Weights of a small GPT-style language model, trained from scratch on English Wikipedia.
Architecture: RMSNorm before and after each block, no biases in attention or MLP, tied embeddings, capped logits.
Training: a variant of SOAP for these matrices, 450M tokens, 3431 steps.
Each number is 200 + 20 x the weight over its row's rms, rounded and kept within 0 to 999. Layers, rows and columns count from 0. The size before them is the row's rms in percent of the matrix's.

# layer 16 MLP up, 512x128, rms 0.274, rows 267-285, columns 0-127
080,187,194,216,193,223,162,181,179,165,202,207,211,187,192,199,199,213,181,181,188,215,184,212,232,216,199,217,199,193,173,165,180,207,186,210,193,189,219,212,202,209,179,195,202,185,187,233,182,204,212,214,177,206,206,208,206,198,176,250,217,244,199,229,200,230,180,191,220,213,206,200,201,184,223,173,243,215,215,196,227,204,154,186,259,223,197,155,218,219,198,208,166,176,224,216,208,184,234,206,208,221,161,191,209,214,181,203,193,199,203,206,192,186,202,199,161,159,192,224,208,147,218,206,213,198,203,207,199
104,208,232,182,163,214,192,185,185,225,166,188,216,195,217,207,204,216,189,199,180,194,172,165,212,173,215,188,188,212,187,177,212,171,171,223,228,192,197,188,237,211,168,198,194,219,202,220,178,200,218,218,193,198,202,200,220,200,197,203,167,180,221,218,157,196,182,165,203,249,189,194,206,232,206,240,181,190,214,204,173,232,201,191,171,207,171,225,164,172,206,192,216,218,170,186,174,237,184,184,189,208,193,208,239,212,190,168,188,193,228,179,176,226,215,181,193,228,218,198,199,211,189,198,201,177,216,183,173
097,171,194,172,188,190,188,236,204,225,217,190,176,223,218,192,183,179,149,210,217,197,204,198,234,200,210,213,203,173,242,188,208,238,189,183,210,205,240,185,186,198,183,241,210,212,188,185,210,186,200,205,183,207,196,201,218,204,196,175,209,214,178,238,219,212,199,188,225,197,208,174,183,188,200,221,180,169,174,161,186,213,177,169,205,224,186,226,182,201,241,203,220,190,183,190,209,194,176,194,218,149,181,206,197,220,177,221,171,209,171,192,233,184,191,214,191,173,210,212,198,151,208,164,189,202,190,205,176
092,187,192,204,185,167,247,182,216,225,221,229,224,184,195,203,209,205,188,203,153,222,208,213,229,210,208,207,199,193,209,205,196,211,250,197,198,194,181,206,193,182,205,234,157,206,227,208,205,208,195,229,163,196,210,213,193,203,167,224,232,227,174,180,193,177,217,187,212,163,186,234,215,201,229,172,168,227,191,229,228,209,187,207,220,205,199,156,202,177,197,217,194,239,213,206,182,189,203,199,192,198,180,170,205,230,225,217,207,213,178,212,189,216,209,195,204,180,212,207,200,201,219,214,177,174,176,197,148
093,187,213,233,219,212,217,184,179,220,224,192,235,205,213,190,252,201,183,206,199,210,220,189,175,218,225,187,179,161,152,228,210,164,168,209,222,198,207,203,215,199,204,206,209,178,207,224,192,245,202,143,200,174,211,221,186,193,188,214,210,145,186,184,199,235,202,181,201,209,158,159,181,190,213,223,191,198,230,186,203,219,181,232,183,206,211,182,210,191,203,170,192,189,172,177,210,211,188,216,182,195,201,223,191,205,186,205,205,195,204,218,189,245,174,182,175,196,197,220,187,185,192,196,182,185,200,209,206
101,215,188,201,143,188,199,204,192,194,200,209,189,209,181,208,208,192,207,242,198,227,205,183,198,242,183,201,178,220,223,219,165,209,193,169,192,217,181,198,161,187,221,215,190,218,209,195,187,209,191,186,216,195,182,193,215,215,197,182,180,238,178,216,211,167,160,199,208,198,229,208,235,174,202,225,172,174,177,179,215,195,213,225,166,148,215,228,189,206,169,181,206,163,220,233,208,202,200,207,229,170,202,211,219,208,216,199,164,199,161,219,196,200,193,223,183,194,216,221,157,189,207,211,214,212,201,185,199
108,174,218,206,180,145,212,213,170,189,225,215,213,182,197,200,225,187,201,188,191,212,224,192,221,191,188,186,175,209,229,234,194,199,201,207,180,169,215,191,208,198,254,225,197,191,205,207,200,235,172,198,223,229,186,197,217,211,198,162,227,131,193,227,209,166,210,242,190,226,193,203,231,195,184,191,184,194,211,197,232,209,191,206,171,223,188,183,208,225,214,210,198,194,231,238,196,193,199,186,197,175,171,162,191,192,199,190,201,184,221,218,203,219,187,173,195,196,234,195,187,195,205,178,178,205,218,204,228
096,181,157,190,189,194,200,190,218,241,183,186,185,172,227,173,195,194,211,191,202,190,198,203,164,202,203,234,213,214,193,197,209,152,185,243,209,189,206,197,231,186,200,205,201,182,234,206,215,200,229,223,216,193,196,227,189,211,222,202,194,201,179,197,232,167,192,208,192,191,142,168,221,198,215,225,193,204,175,161,202,195,192,207,174,195,222,223,178,205,168,191,227,189,188,177,213,200,206,199,215,205,229,188,201,230,185,162,184,201,196,183,213,198,203,217,195,220,163,208,200,241,193,216,177,216,257,222,224
103,215,186,254,224,210,170,218,198,198,181,193,184,205,201,190,228,186,224,198,191,201,180,223,225,205,210,174,209,156,189,216,219,216,187,214,191,221,231,227,182,236,175,213,228,196,207,202,227,208,170,210,203,215,173,177,231,219,243,210,189,195,162,215,193,209,207,205,202,179,221,199,206,223,211,195,178,218,238,137,181,212,220,193,198,168,207,225,194,212,171,200,215,217,195,203,213,196,206,209,203,215,183,218,201,233,164,221,206,204,201,182,174,200,201,163,191,194,218,219,179,196,183,218,211,236,228,192,166
111,221,213,162,204,212,196,200,239,197,200,186,218,190,211,193,180,162,196,176,221,229,198,216,172,202,258,209,242,208,220,216,195,183,208,232,196,204,182,201,209,211,224,200,195,183,211,223,218,202,213,155,224,168,177,223,192,197,216,207,195,193,211,192,196,201,201,214,226,191,215,180,211,192,228,191,242,194,176,185,213,222,202,172,190,196,229,226,187,210,182,183,183,196,195,146,141,240,197,203,196,205,203,189,188,207,215,208,221,194,202,202,225,205,157,200,173,195,229,193,187,185,211,210,184,201,232,204,243
110,204,211,199,242,221,200,191,175,186,219,216,208,209,217,184,224,206,219,184,215,167,183,222,204,218,244,173,201,200,217,178,201,207,200,228,220,202,192,202,235,204,201,230,218,163,193,218,207,201,177,164,202,208,222,205,187,190,176,179,201,155,214,219,211,203,226,192,230,175,176,177,220,206,207,241,184,211,210,210,194,182,209,221,197,163,230,177,172,171,167,186,161,193,214,190,177,211,194,182,199,185,199,176,201,171,200,174,200,212,197,194,185,167,188,176,211,193,201,197,194,206,166,149,217,221,157,204,225
104,198,220,172,226,211,196,200,234,206,250,232,180,207,197,173,177,185,217,225,221,242,228,168,217,192,190,183,203,196,187,203,224,221,208,232,202,190,225,197,198,180,198,218,174,192,205,206,194,191,193,197,175,199,192,199,195,160,217,228,246,242,197,202,179,181,168,153,174,204,203,214,208,195,211,230,171,186,188,213,199,170,195,215,210,226,180,213,183,201,226,229,194,168,197,197,239,206,184,219,223,205,200,214,213,203,188,176,232,188,195,208,182,190,212,202,200,197,197,190,222,213,250,241,220,179,206,220,206
091,195,208,185,207,174,206,204,167,196,182,199,247,170,216,181,164,231,194,183,185,187,194,205,203,175,177,179,190,230,176,231,198,225,201,212,183,196,230,210,186,197,209,223,204,214,180,214,174,194,198,230,195,218,211,193,194,230,225,194,220,181,198,208,174,174,180,191,189,209,213,221,174,175,186,216,201,262,208,200,244,188,191,202,203,199,187,214,183,172,231,193,172,161,202,240,186,179,208,192,215,192,197,214,185,211,192,178,187,200,222,188,175,184,212,168,186,160,179,220,173,240,193,187,193,227,219,182,169
096,202,194,191,187,206,161,180,227,176,196,228,172,217,216,218,212,184,191,193,168,213,200,171,183,207,198,197,203,194,215,223,196,219,221,212,214,192,221,202,209,216,216,209,165,160,218,186,222,189,198,162,180,208,208,217,217,193,201,202,226,213,190,159,189,153,180,187,219,233,225,213,228,218,218,196,204,260,195,192,178,169,190,174,159,207,199,224,157,202,197,215,208,189,191,198,175,191,182,176,211,209,247,188,197,224,207,180,202,214,224,191,166,155,203,204,209,227,190,205,196,217,208,204,197,207,164,170,187
089,202,185,193,209,237,220,179,220,194,184,211,212,208,215,188,204,219,181,185,191,209,232,218,171,193,191,209,220,212,216,196,202,185,205,221,216,210,197,192,196,173,202,212,195,271,228,188,213,211,243,177,239,188,184,199,161,240,203,198,240,203,216,212,187,234,191,194,190,157,189,184,194,206,152,227,206,164,188,211,196,220,207,217,210,194,182,197,184,183,211,236,205,188,230,222,212,238,205,201,196,191,185,198,203,206,207,240,223,199,202,208,238,200,184,255,186,177,195,190,226,195,209,213,217,213,222,203,217
104,195,232,175,197,186,212,184,170,201,185,192,175,200,180,180,184,183,192,231,185,176,191,209,220,191,190,218,204,202,203,218,190,179,185,217,184,214,195,185,189,205,201,229,229,183,233,212,181,206,214,182,229,174,226,186,166,198,210,216,188,228,179,201,197,176,216,257,249,194,207,177,215,205,180,192,209,198,188,216,186,210,188,182,209,189,192,193,193,211,159,199,161,203,211,206,200,214,160,197,196,204,170,196,217,203,184,185,242,199,234,228,191,205,217,177,205,232,160,200,193,225,211,196,259,249,183,180,205
094,217,170,172,204,234,211,169,196,183,228,207,178,220,189,155,194,174,177,223,158,226,170,226,165,177,199,179,204,208,192,206,238,185,195,196,192,189,192,230,225,224,185,184,221,229,204,203,207,182,211,180,208,168,175,170,183,211,205,162,202,230,194,202,181,170,220,180,201,211,176,184,206,191,213,205,223,214,234,189,158,207,215,237,196,188,193,218,182,202,184,217,202,205,190,165,191,174,190,193,180,208,164,218,216,211,182,160,176,220,180,190,201,187,183,217,196,212,239,207,225,203,184,180,187,186,204,207,200
103,193,221,217,153,196,202,203,202,218,224,220,209,184,215,199,227,200,200,205,213,201,246,212,201,218,178,202,182,190,198,199,208,167,166,228,181,207,197,205,208,216,189,188,182,214,199,205,195,204,198,198,186,161,236,195,240,149,181,207,190,201,241,160,220,214,172,184,204,225,186,155,185,184,216,188,176,223,199,231,202,224,210,207,185,216,183,194,194,191,192,185,220,185,176,219,210,197,194,159,198,212,222,238,232,247,203,194,222,211,206,158,189,210,199,224,181,204,211,194,173,208,194,201,219,200,167,204,156
094,227,202,202,210,177,201,199,187,190,173,197,191,154,165,215,207,182,183,213,219,182,178,183,209,200,168,227,214,226,249,218,206,261,197,164,179,200,228,198,189,223,225,198,219,180,203,203,189,171,188,188,248,191,212,181,216,189,213,198,198,253,214,204,217,204,171,144,206,187,183,191,201,201,180,210,205,235,214,194,206,188,191,206,209,178,209,203,210,192,200,188,220,222,179,173,190,216,177,241,212,210,195,187,223,216,184,218,192,192,203,206,196,168,218,210,174,174,196,182,184,174,186,232,174,213,210,193,183
# layer 16 MLP down (transposed), 512x128, rms 0.24, rows 267-284, columns 0-127
108,211,208,187,204,188,236,217,214,201,203,214,222,194,184,227,202,188,203,197,211,196,203,206,182,185,206,231,202,182,215,177,193,206,196,184,194,201,191,197,201,199,205,238,191,243,194,161,228,212,209,183,187,192,197,202,214,190,205,155,198,156,214,186,179,184,196,184,187,184,204,221,163,200,175,197,187,213,190,175,144,203,204,228,132,153,237,209,174,203,212,186,215,209,171,208,208,213,198,212,221,177,215,221,182,197,192,209,205,217,181,204,181,230,171,190,269,239,194,190,214,213,188,210,208,209,213,204,180
097,212,228,176,233,207,198,202,186,181,194,183,216,205,208,162,186,165,185,169,178,214,200,221,240,206,231,183,194,185,197,203,199,225,196,201,222,201,216,192,219,191,188,179,204,209,173,189,204,168,254,231,210,227,200,213,227,209,199,206,185,182,184,186,214,202,198,217,211,162,181,205,230,238,226,237,205,176,178,206,208,174,205,208,208,152,211,166,204,241,214,248,186,198,220,195,230,189,205,227,204,206,199,191,189,198,184,232,248,198,206,235,204,191,193,220,176,187,201,185,174,218,216,214,178,205,205,196,215
087,248,200,212,209,181,179,185,202,188,207,226,212,165,174,204,197,183,248,248,228,224,224,210,192,175,212,159,209,197,197,187,183,183,215,198,190,197,136,219,237,216,184,203,179,205,199,206,196,205,219,198,242,195,173,230,210,181,207,199,208,181,190,217,187,185,214,182,202,207,195,192,204,202,220,205,231,203,162,207,222,205,205,239,225,174,192,192,176,210,179,190,199,196,168,213,208,171,214,198,211,233,209,185,197,199,178,177,215,196,223,212,178,215,211,205,164,238,194,191,237,233,200,204,234,203,185,192,192
099,219,199,163,211,198,213,197,225,169,189,211,190,198,178,183,207,208,223,197,226,225,202,206,238,166,203,197,197,196,155,225,190,216,207,167,204,192,203,180,186,181,250,203,213,225,176,189,176,198,187,196,182,224,169,183,188,193,174,225,218,138,215,164,180,221,239,218,194,208,218,200,213,202,194,202,220,182,259,192,204,216,167,197,194,167,187,196,212,190,214,180,192,214,203,193,193,198,200,178,215,225,220,205,229,235,178,180,189,204,212,222,192,161,215,193,194,183,176,204,214,216,241,190,200,187,188,209,189
093,201,182,190,175,213,208,243,196,168,180,215,164,176,208,188,176,223,190,189,211,210,195,185,205,194,218,186,221,225,231,199,211,238,224,225,159,169,189,220,212,191,220,214,163,186,186,204,178,169,178,215,186,200,196,163,195,203,195,193,191,227,203,207,178,214,188,222,210,174,215,219,195,213,207,192,178,173,174,201,193,183,214,179,203,206,184,228,201,217,179,188,200,206,230,193,204,213,226,206,217,216,190,193,220,144,191,244,205,190,221,188,191,177,204,145,146,181,206,193,200,212,161,183,196,224,202,205,223
097,203,178,235,226,181,171,209,187,175,207,194,171,199,226,224,193,215,199,193,193,180,195,241,182,228,196,186,201,188,233,192,190,177,203,207,214,195,235,191,193,242,208,193,165,212,178,206,188,186,165,169,248,199,209,189,165,244,230,219,213,205,188,182,195,245,195,212,200,220,190,200,197,169,196,195,200,233,201,222,224,174,177,166,217,210,198,198,207,210,208,198,190,207,197,205,210,170,193,183,153,167,154,216,188,229,186,186,207,224,233,193,180,193,219,208,175,192,199,189,201,221,173,181,182,215,197,186,210
107,194,212,202,229,226,197,247,208,186,153,239,225,193,165,208,211,183,201,181,190,226,198,238,204,207,193,197,195,223,181,209,164,170,170,194,208,204,236,221,235,185,195,214,195,197,196,185,168,190,206,172,210,156,221,192,197,207,167,211,175,194,196,172,221,199,207,197,181,247,181,212,178,186,196,190,182,181,194,191,217,211,183,203,223,194,195,205,200,225,234,190,188,228,195,225,207,216,219,211,224,226,158,208,173,200,200,188,191,194,196,214,211,202,176,197,195,232,163,177,175,158,187,190,203,161,213,197,204
100,181,218,207,206,174,217,244,205,201,200,204,217,212,196,197,172,173,212,198,254,212,195,197,213,211,186,194,198,219,184,216,230,203,210,191,207,177,253,202,197,174,184,182,236,222,192,207,175,225,204,201,215,210,219,160,200,184,187,190,205,211,217,197,175,207,191,228,232,202,220,183,197,208,220,212,198,158,163,225,196,222,171,181,211,262,196,194,221,204,188,155,184,209,182,211,207,219,201,188,193,197,184,214,167,215,211,220,216,192,200,177,211,165,211,186,169,194,216,203,190,162,169,200,223,200,184,221,238
097,173,225,190,193,166,202,193,151,200,189,236,179,248,212,219,177,203,180,197,173,151,210,216,234,213,200,188,203,183,204,213,206,197,205,204,181,224,235,212,175,191,182,193,163,207,202,228,210,188,206,189,196,204,203,247,183,195,215,230,207,195,215,219,180,185,202,188,192,232,207,202,220,202,217,190,222,221,241,239,182,206,169,204,189,222,202,189,211,187,194,187,192,203,154,226,196,184,201,225,206,229,182,168,215,224,177,215,210,187,191,219,207,173,191,216,180,189,221,181,199,224,201,214,221,217,212,247,223
102,208,202,236,187,239,194,197,186,205,213,188,197,189,167,237,175,182,201,188,202,148,202,179,202,241,186,227,194,193,214,203,204,227,235,213,226,184,212,217,193,193,207,196,214,195,202,206,228,219,187,216,178,199,194,203,235,205,199,197,214,186,201,163,201,177,182,235,204,191,198,235,198,223,201,218,155,200,235,203,207,185,200,180,191,200,210,188,224,192,218,205,190,208,190,193,207,178,211,210,196,219,200,209,236,251,233,186,227,179,222,180,203,185,201,203,252,214,160,148,204,198,219,188,183,170,178,199,170
110,187,198,209,203,213,177,196,186,214,179,201,160,214,173,218,227,197,226,215,183,168,194,194,215,212,199,180,227,220,220,215,177,209,191,221,217,213,217,195,224,156,149,202,189,221,210,212,234,200,191,206,178,199,227,230,215,214,220,210,194,193,202,219,204,230,204,199,211,185,170,207,210,189,233,221,236,192,180,209,232,194,223,244,208,234,215,233,206,201,197,218,215,211,196,161,210,203,197,199,181,224,201,213,198,188,182,201,194,196,230,225,201,215,245,196,186,194,154,261,211,210,191,227,225,177,215,190,219
105,193,204,205,188,151,196,182,197,215,202,215,226,171,177,201,191,198,185,212,175,231,217,209,181,222,207,201,220,179,227,187,187,206,151,156,219,159,226,171,169,200,179,190,205,209,182,219,216,204,211,195,214,178,208,211,199,226,241,190,216,229,208,218,173,238,240,176,205,216,180,189,204,209,169,191,195,219,195,198,209,198,208,204,200,217,223,207,216,199,210,212,191,196,217,172,190,210,197,206,219,197,221,213,141,201,197,252,163,179,193,151,189,200,173,217,196,169,194,213,201,207,207,186,186,184,194,226,211
094,198,209,209,207,218,200,214,204,207,189,206,177,218,195,184,209,174,205,219,209,211,203,213,224,175,179,217,189,193,177,158,182,162,207,194,184,197,165,223,213,166,204,164,181,179,239,205,215,171,217,172,218,206,200,216,225,187,169,214,169,166,185,179,232,202,219,203,205,165,218,187,203,229,232,178,167,170,206,194,182,238,181,225,191,216,176,203,193,198,173,209,213,219,189,209,195,211,168,166,180,205,204,195,201,208,204,162,186,200,194,232,214,221,197,224,167,224,196,207,163,175,195,220,246,178,208,179,194
078,210,240,203,210,203,129,202,165,179,194,225,201,219,184,230,165,220,237,190,224,209,179,196,153,175,225,186,188,212,191,205,213,214,192,232,224,214,177,197,212,179,223,205,202,204,199,202,195,197,186,205,203,220,191,209,216,215,218,206,194,210,201,191,203,196,213,192,192,206,202,180,220,226,198,194,205,214,255,189,169,209,183,165,199,204,205,172,193,186,216,199,176,202,178,171,199,221,215,203,249,229,197,206,222,223,245,238,206,206,187,223,193,198,204,194,212,209,187,232,191,165,203,181,184,167,203,236,185
091,180,216,222,192,181,216,211,209,205,240,173,217,208,184,178,203,134,212,205,208,201,186,175,228,209,180,180,183,234,225,201,180,203,187,210,212,216,247,213,205,194,227,173,220,192,224,209,180,196,179,220,200,197,197,202,240,204,195,235,176,197,206,223,225,182,211,191,188,246,231,187,226,192,220,210,197,195,194,192,245,216,181,199,210,200,183,206,203,190,198,178,210,199,207,176,199,179,209,205,201,205,218,206,176,206,182,166,165,209,188,164,172,187,207,214,136,205,199,239,188,220,185,195,215,172,214,191,200
104,202,177,167,232,198,230,188,213,218,227,205,209,196,197,228,188,195,182,202,222,175,223,178,205,208,232,218,179,192,224,177,228,202,168,172,216,163,175,177,177,164,213,199,184,220,203,215,230,219,183,208,189,181,185,211,163,196,197,195,196,212,221,211,221,191,195,186,183,177,200,195,213,190,205,200,230,200,177,179,179,222,177,220,193,197,220,202,188,221,195,179,177,180,134,216,197,187,227,218,197,223,178,205,195,185,171,212,176,220,205,185,216,167,195,227,216,205,183,251,179,178,221,180,175,215,191,209,163
095,196,211,172,170,195,217,226,169,184,186,242,181,188,177,247,206,230,183,207,221,181,182,212,195,209,174,186,198,216,200,191,220,205,166,211,174,198,208,196,208,209,174,181,140,205,201,209,193,187,186,203,175,228,223,224,218,201,212,232,178,197,205,236,196,219,169,165,181,188,221,166,198,218,224,216,208,230,199,222,229,246,222,176,186,204,256,205,185,192,198,214,206,227,206,217,218,217,197,193,221,212,229,230,197,198,200,200,212,195,184,222,206,203,232,184,207,176,203,188,165,194,208,185,219,183,200,193,214
106,232,211,171,206,211,172,189,225,202,190,190,197,219,201,175,200,186,221,177,200,198,197,204,182,196,200,176,188,187,178,196,131,229,204,230,223,221,194,186,202,215,186,211,215,129,217,199,179,174,196,214,184,170,191,185,191,195,173,187,197,211,212,209,226,168,200,205,196,189,199,187,195,210,204,195,231,217,170,223,193,187,191,219,220,213,159,181,225,210,217,186,218,195,220,206,193,197,192,212,215,182,219,194,214,171,180,193,231,169,195,196,202,238,203,192,130,202,210,217,206,203,220,210,152,200,200,172,206
# layer 16 MLP gate, 512x128, rms 0.255, rows 268-285, columns 0-127
106,211,185,178,211,181,235,205,209,155,197,196,198,185,236,216,216,165,227,208,204,204,195,224,208,199,234,187,210,179,192,218,209,186,217,172,205,206,175,190,201,205,187,177,202,226,218,180,244,172,177,164,188,172,179,218,216,235,188,213,167,222,177,196,213,215,154,233,192,210,180,210,217,182,211,187,205,189,220,202,203,175,200,172,193,192,220,198,231,203,239,211,193,181,207,220,183,191,189,224,187,165,211,202,155,186,205,221,177,172,211,182,181,198,170,217,204,210,237,189,199,221,161,189,184,210,226,225,214
097,189,229,213,217,242,222,191,204,186,177,212,219,174,247,204,185,211,224,214,244,217,191,178,192,211,231,184,180,192,231,217,235,204,216,196,211,233,192,228,211,195,188,181,236,192,214,184,180,199,204,204,228,205,162,196,222,180,192,194,202,187,168,236,205,193,157,201,201,186,209,179,176,216,173,193,198,202,244,209,181,242,167,235,214,204,201,185,196,190,196,180,216,237,164,154,219,203,210,210,206,199,200,191,199,217,187,196,230,226,214,204,198,179,217,185,214,213,207,207,196,211,214,209,244,191,192,223,211
097,180,169,186,258,220,200,203,236,192,180,210,195,214,174,182,201,180,224,211,199,198,239,201,215,207,166,197,200,211,213,198,214,209,222,190,153,233,207,224,219,207,169,208,204,201,194,207,194,225,194,171,181,190,198,199,172,186,209,249,191,174,175,186,185,211,218,195,220,184,180,208,222,196,203,205,190,190,204,218,203,239,163,189,224,184,226,181,193,175,188,219,200,240,184,161,231,220,197,171,219,170,195,189,208,193,191,219,202,218,179,212,221,168,247,206,211,213,213,214,155,197,227,191,195,213,187,201,199
099,207,213,231,164,213,203,217,198,175,204,205,151,213,166,187,223,211,210,191,245,191,189,167,222,218,212,224,200,201,178,206,208,210,195,195,225,191,202,175,175,211,195,230,188,191,164,216,173,191,200,195,200,186,191,171,231,215,197,182,253,207,221,188,166,200,197,214,160,194,192,204,178,157,205,170,189,218,221,218,166,190,214,232,224,179,182,200,207,186,203,200,173,202,184,173,190,197,227,203,214,232,184,187,216,182,196,217,223,179,236,196,221,201,167,170,206,184,168,179,182,208,211,224,196,192,167,205,207
106,243,194,208,207,179,200,171,213,207,240,210,200,187,229,254,195,158,194,221,240,194,195,213,226,210,196,220,192,200,183,219,179,204,212,209,191,210,210,206,154,184,216,190,179,176,203,187,177,205,196,146,191,200,168,196,186,214,219,182,184,206,198,193,195,259,248,245,206,178,228,183,190,198,180,218,209,206,188,202,200,196,204,175,193,187,196,207,173,193,217,204,217,200,188,210,225,211,171,188,197,194,217,172,212,215,201,201,207,205,207,226,210,189,218,162,187,217,218,174,203,199,146,227,187,221,212,196,211
100,211,181,218,189,207,216,177,208,179,168,206,197,231,207,216,218,199,211,223,184,184,190,234,199,193,189,207,229,207,221,209,181,177,188,187,197,196,190,238,159,232,194,176,223,201,192,203,183,220,223,175,205,214,229,213,191,205,171,192,185,183,208,256,245,201,231,222,216,206,209,165,219,212,202,208,203,204,181,202,181,174,187,197,156,199,190,187,168,170,211,185,205,180,253,192,189,200,183,186,163,187,211,194,180,198,205,233,179,197,213,201,200,208,213,181,165,196,166,197,201,201,221,208,172,204,169,145,214
101,193,194,209,192,191,192,230,198,216,233,195,188,217,205,203,163,183,186,196,185,172,185,191,189,182,150,170,172,182,201,228,197,188,207,209,208,230,227,176,222,191,202,198,180,201,212,202,210,223,184,213,202,174,209,224,200,203,178,202,206,146,214,202,221,193,192,185,197,206,191,202,187,215,192,182,202,200,195,190,215,163,222,180,200,207,258,202,208,169,178,143,195,182,212,229,174,200,191,231,201,212,217,184,201,216,220,179,180,175,238,211,226,230,162,179,192,190,196,205,220,212,206,234,242,168,192,236,205
095,194,205,206,225,209,146,196,165,200,204,220,172,216,211,170,220,217,210,188,224,216,215,210,191,215,193,185,149,179,180,207,174,184,230,178,179,209,204,215,207,253,180,190,219,210,210,192,201,229,177,189,184,210,214,210,195,179,181,187,175,200,210,164,211,211,195,207,198,193,185,228,187,187,211,161,200,221,201,223,178,202,203,192,186,202,251,184,186,207,207,181,199,229,215,180,173,211,211,184,199,171,202,186,212,197,212,163,200,215,193,207,208,240,151,184,199,174,205,240,172,222,234,213,217,175,201,173,209
102,197,165,210,200,231,193,194,201,192,171,188,190,190,236,157,260,211,212,171,204,207,200,209,182,221,198,231,217,204,181,211,213,187,187,205,206,174,227,175,177,145,187,209,224,190,201,188,205,207,212,215,217,156,211,234,226,228,194,196,178,189,214,200,160,216,181,208,236,215,190,195,226,200,187,233,196,189,175,168,214,190,170,206,178,195,204,196,220,177,187,208,205,224,220,169,203,195,191,234,180,175,185,163,185,223,222,207,185,205,230,202,226,186,183,219,197,190,225,204,188,231,199,198,181,199,184,220,213
099,233,214,205,208,205,208,217,205,183,213,203,221,164,187,217,208,174,203,179,193,213,188,229,207,181,195,218,210,218,195,229,216,220,208,170,175,186,228,183,194,209,182,203,215,227,185,208,193,211,181,200,216,190,182,191,176,190,193,164,236,219,186,213,195,196,192,233,220,224,240,195,241,187,145,202,195,173,203,175,224,191,214,187,202,201,177,184,224,212,254,196,164,215,199,229,219,182,225,213,172,185,233,200,185,184,205,210,230,200,193,217,175,199,163,194,185,210,212,215,201,195,196,153,164,196,219,237,225
104,177,211,194,218,190,194,188,167,217,203,170,199,207,181,171,223,216,192,199,211,225,194,213,203,217,240,200,166,241,180,194,248,212,216,165,213,172,199,209,203,169,185,213,232,200,209,208,227,215,257,183,192,195,196,212,176,224,207,173,234,201,210,158,204,198,214,196,196,202,200,202,190,239,209,218,187,215,166,212,213,222,197,187,224,217,192,201,207,240,236,197,210,217,182,233,211,201,206,198,222,177,168,211,197,197,158,197,179,213,163,190,175,218,215,187,210,160,203,218,235,195,220,200,190,196,206,221,212
103,211,186,208,184,196,225,254,188,201,188,179,212,203,211,220,206,207,183,206,221,213,185,211,190,187,159,203,197,196,181,228,222,204,218,225,175,184,169,213,203,208,217,188,211,182,222,192,217,223,256,215,205,226,210,220,193,184,173,200,207,139,201,218,202,167,190,204,221,204,231,181,191,183,185,223,209,206,203,246,174,207,227,177,178,187,205,206,187,206,223,213,163,179,175,181,155,208,200,229,199,195,211,161,237,193,230,177,196,203,213,186,198,208,206,185,209,204,185,165,189,185,191,206,190,157,187,223,201
105,202,190,224,219,202,170,162,256,226,223,172,200,196,232,204,223,207,178,180,185,188,209,189,191,197,187,217,238,213,197,224,226,199,211,197,203,190,197,178,221,242,195,206,197,156,185,188,221,215,173,205,207,244,259,219,217,203,191,218,221,193,204,186,165,166,210,192,202,214,222,219,194,210,199,187,202,216,199,183,209,211,182,211,169,216,195,195,222,219,210,207,220,212,189,209,184,241,222,193,180,203,225,180,219,196,193,198,207,165,268,195,190,214,186,184,203,218,188,173,216,172,186,210,189,211,205,196,184
099,235,251,218,221,219,197,197,188,203,232,200,215,225,204,139,226,221,205,211,207,218,205,195,190,218,192,200,201,188,216,214,196,183,179,211,218,193,239,209,208,237,212,174,198,186,197,204,191,192,170,239,233,225,208,216,220,210,188,194,223,222,197,216,190,206,192,202,178,198,205,221,175,194,174,192,210,209,176,201,189,235,216,232,224,196,172,184,171,210,222,159,206,204,174,175,189,227,174,213,217,205,218,204,225,181,174,192,200,197,226,189,203,185,176,218,187,196,203,167,196,188,140,215,218,197,163,196,171
106,213,192,208,230,188,210,178,222,233,226,210,204,198,186,177,168,201,183,196,240,182,182,237,208,210,239,221,181,212,209,200,207,181,200,147,212,210,190,209,216,158,164,169,219,175,186,219,211,175,167,215,151,198,183,200,169,189,211,218,174,195,221,243,186,200,216,229,202,199,227,192,188,204,198,211,216,238,212,228,210,215,218,244,183,228,221,158,190,220,218,192,195,212,189,215,196,204,187,203,194,217,188,200,181,214,185,208,198,198,190,219,200,172,183,174,227,173,197,214,198,210,213,176,210,219,198,215,175
100,202,209,207,221,201,196,183,228,164,214,197,226,213,174,238,199,220,211,185,193,219,198,188,199,240,196,187,195,193,185,228,226,198,204,185,203,189,232,170,200,228,198,223,190,234,178,169,207,192,213,221,236,227,180,220,199,211,228,188,184,215,192,228,198,225,214,197,177,180,213,205,202,224,209,190,220,209,206,194,187,247,186,150,227,195,198,230,234,222,199,180,200,183,196,197,220,208,174,199,184,196,214,170,192,210,186,157,189,204,153,224,206,224,192,234,171,173,197,204,219,178,210,177,168,176,197,238,192
101,213,200,197,204,209,190,187,185,199,204,204,222,227,226,233,192,189,187,196,191,199,207,218,172,175,192,189,158,205,170,211,178,199,191,214,219,211,202,164,225,243,248,171,172,183,184,191,204,165,189,202,200,182,226,166,181,166,218,179,191,206,233,165,210,209,207,223,225,161,208,205,173,196,205,157,181,196,189,199,208,177,181,217,216,236,189,159,182,233,223,224,189,211,181,193,193,200,197,217,210,204,164,191,217,218,193,188,205,198,171,163,177,221,191,207,210,202,217,203,193,203,223,217,162,194,226,172,181
098,234,199,153,180,202,213,184,208,212,184,213,172,217,188,158,219,215,193,216,197,162,178,189,183,193,196,203,190,173,189,180,156,189,197,120,224,203,192,166,171,189,216,185,195,207,217,226,199,172,214,202,202,204,211,193,192,162,208,216,210,199,190,221,207,220,183,222,200,187,164,201,234,213,216,177,173,192,219,191,197,230,182,165,189,187,234,209,175,199,211,202,190,203,198,187,201,179,185,184,206,179,206,214,210,241,205,217,196,201,163,211,209,205,206,218,168,193,213,183,154,215,216,196,204,177,185,199,173